From a checkpoint of a small transformer trained on Wikipedia: LayerNorm before each block, 8048 steps.
Each number is 200 + 40 x the weight over the matrix's rms, rounded and kept within 0 to 999. Layers, rows and columns count from 0.

# layer 2 attention query, 512x512, rms 0.0624, rows 319-340, columns 384-447
125,187,264,232,180,216,195,139,223,213,129,169,204,155,266,261,190,145,206,230,218,194,199,209,199,214,191,232,177,178,235,157,197,186,258,233,264,254,247,210,145,193,204,173,248,106,160,187,228,189,196,132,95,196,216,155,244,248,169,156,208,274,258,157
225,180,204,337,243,182,233,218,248,138,178,214,256,230,163,180,190,231,77,223,272,208,219,201,140,179,284,261,201,222,222,212,176,133,159,134,261,141,258,179,183,196,147,202,83,320,132,123,213,259,119,181,249,215,200,240,219,154,244,214,245,253,243,227
137,220,167,304,179,380,213,153,212,246,235,272,298,201,200,223,159,241,182,217,230,141,256,92,343,317,278,196,174,236,210,231,259,72,237,210,232,280,176,253,243,106,206,188,262,267,244,127,193,303,141,173,103,193,206,178,333,182,170,254,160,267,219,186
232,164,51,173,166,307,180,218,151,167,197,252,204,102,115,290,157,210,167,152,155,150,187,262,150,210,261,234,161,265,267,186,181,191,193,216,229,259,239,182,248,151,195,251,100,225,222,174,200,261,133,194,264,225,273,256,212,167,238,190,268,194,150,159
234,230,221,305,163,221,156,215,249,215,174,108,276,168,282,245,104,205,144,114,121,204,252,133,240,178,308,202,249,273,182,176,204,173,289,87,167,205,186,274,231,272,191,256,202,65,328,161,153,244,282,194,154,209,236,186,122,178,227,193,201,196,217,176
108,197,166,176,158,194,129,173,135,199,222,196,19,209,260,271,162,207,223,161,136,310,192,190,256,138,95,199,262,283,208,161,236,153,189,263,286,246,173,279,329,226,115,185,251,269,200,207,182,229,218,265,199,183,251,179,186,205,190,240,201,163,144,172
190,142,221,193,41,198,173,190,203,207,247,170,310,218,238,192,148,224,304,234,253,185,251,221,246,172,222,206,280,165,217,249,186,211,203,270,186,143,141,253,152,167,283,211,147,218,168,256,225,243,193,261,151,226,153,129,227,250,144,178,263,220,171,313
152,159,170,254,110,224,215,196,192,143,193,214,68,184,160,209,310,166,249,199,215,220,237,192,251,180,307,177,159,100,204,182,217,237,186,167,242,151,138,196,198,290,179,198,257,92,223,103,167,307,279,199,248,218,235,189,217,160,144,294,190,231,174,168
272,172,237,78,234,161,204,154,176,213,240,130,198,172,156,244,151,244,142,197,185,132,205,165,251,236,146,113,249,259,179,164,173,148,139,60,248,206,216,196,250,174,207,239,308,223,205,184,263,161,197,132,161,199,194,201,163,219,222,282,107,202,196,252
245,175,309,141,303,256,221,201,263,246,234,170,193,198,292,203,227,139,260,264,187,215,166,198,235,221,120,130,185,133,249,254,106,185,164,173,95,229,202,223,225,214,241,232,179,110,227,268,188,244,244,189,151,204,120,208,242,318,178,158,143,158,212,282
225,209,196,190,221,98,194,216,297,230,141,172,219,234,163,159,180,265,211,275,154,221,235,249,209,76,166,135,218,164,206,154,246,178,169,242,178,214,139,238,180,178,138,141,236,267,137,159,335,280,242,277,260,223,219,155,220,182,156,118,137,209,111,151
247,202,261,179,97,221,246,222,232,179,186,155,157,152,262,181,234,256,224,262,179,205,133,168,232,317,94,153,200,188,194,234,217,199,229,134,249,145,136,179,254,286,94,220,197,185,206,239,209,171,145,198,238,195,211,202,170,178,250,243,231,233,146,163
292,244,163,174,188,138,297,238,219,298,243,158,325,249,207,217,227,271,215,211,273,132,198,178,160,286,143,197,181,202,211,199,190,197,260,180,249,180,269,202,187,224,139,232,218,71,227,213,208,223,108,194,215,221,158,219,105,128,207,187,160,213,103,190
218,210,285,190,81,208,228,206,229,166,154,154,221,258,285,190,174,178,233,249,230,125,155,103,186,174,239,196,227,165,256,195,247,261,212,169,222,150,110,165,191,182,186,215,134,202,184,180,187,190,215,147,218,187,139,234,160,143,220,124,176,204,210,196
215,156,235,214,241,232,252,238,143,185,276,205,162,161,242,142,150,19,203,148,183,158,278,247,229,127,207,228,305,196,243,143,266,246,227,221,128,248,255,211,192,158,99,266,249,179,227,268,285,180,191,174,231,209,212,211,215,170,146,209,125,175,228,182
281,250,148,186,205,138,237,202,195,198,265,76,128,218,128,161,184,176,217,196,224,254,239,242,207,169,244,152,233,196,163,207,131,205,184,270,165,303,215,98,246,184,161,166,206,278,152,262,147,287,150,257,212,177,220,194,205,183,174,204,185,260,214,263
228,244,146,137,155,228,221,208,256,156,216,250,230,229,283,253,176,279,179,238,221,183,148,231,109,154,222,260,217,242,136,216,148,240,177,198,221,127,208,233,236,179,262,213,190,147,189,217,262,172,167,173,214,214,254,255,206,176,213,169,112,237,242,201
200,150,173,126,211,148,276,193,257,261,199,265,352,181,257,249,92,136,198,220,304,195,266,182,216,204,190,244,136,256,193,188,218,194,146,238,215,214,127,181,136,136,199,131,215,207,140,300,243,178,154,200,252,189,241,251,183,251,260,209,137,252,186,150
203,209,303,114,237,110,229,269,185,227,170,342,195,159,75,243,114,190,231,150,169,179,174,217,133,220,89,195,201,221,221,219,191,230,209,196,137,254,210,242,187,25,301,226,186,170,200,129,239,323,241,249,269,166,250,197,144,177,196,217,210,250,260,143
150,189,213,233,156,212,151,120,202,181,147,199,258,194,211,338,206,268,214,177,169,212,198,218,276,229,304,221,166,107,204,177,275,200,206,147,131,261,172,184,268,100,349,239,109,244,226,236,252,225,172,95,302,219,223,230,16,257,150,189,167,207,189,266
225,142,244,311,42,269,192,166,325,215,139,250,189,210,170,193,271,165,148,207,175,217,194,259,304,173,196,219,206,231,200,205,168,186,280,321,175,314,131,159,160,226,145,232,244,217,210,137,183,166,271,286,141,161,221,203,115,158,226,185,155,178,248,220
230,205,239,218,202,186,172,224,192,199,217,364,158,157,330,208,167,164,144,178,192,236,183,221,156,201,272,128,187,168,187,173,136,232,166,135,121,230,194,236,100,184,183,178,201,225,213,174,194,174,294,284,176,185,191,136,125,172,186,151,162,199,153,234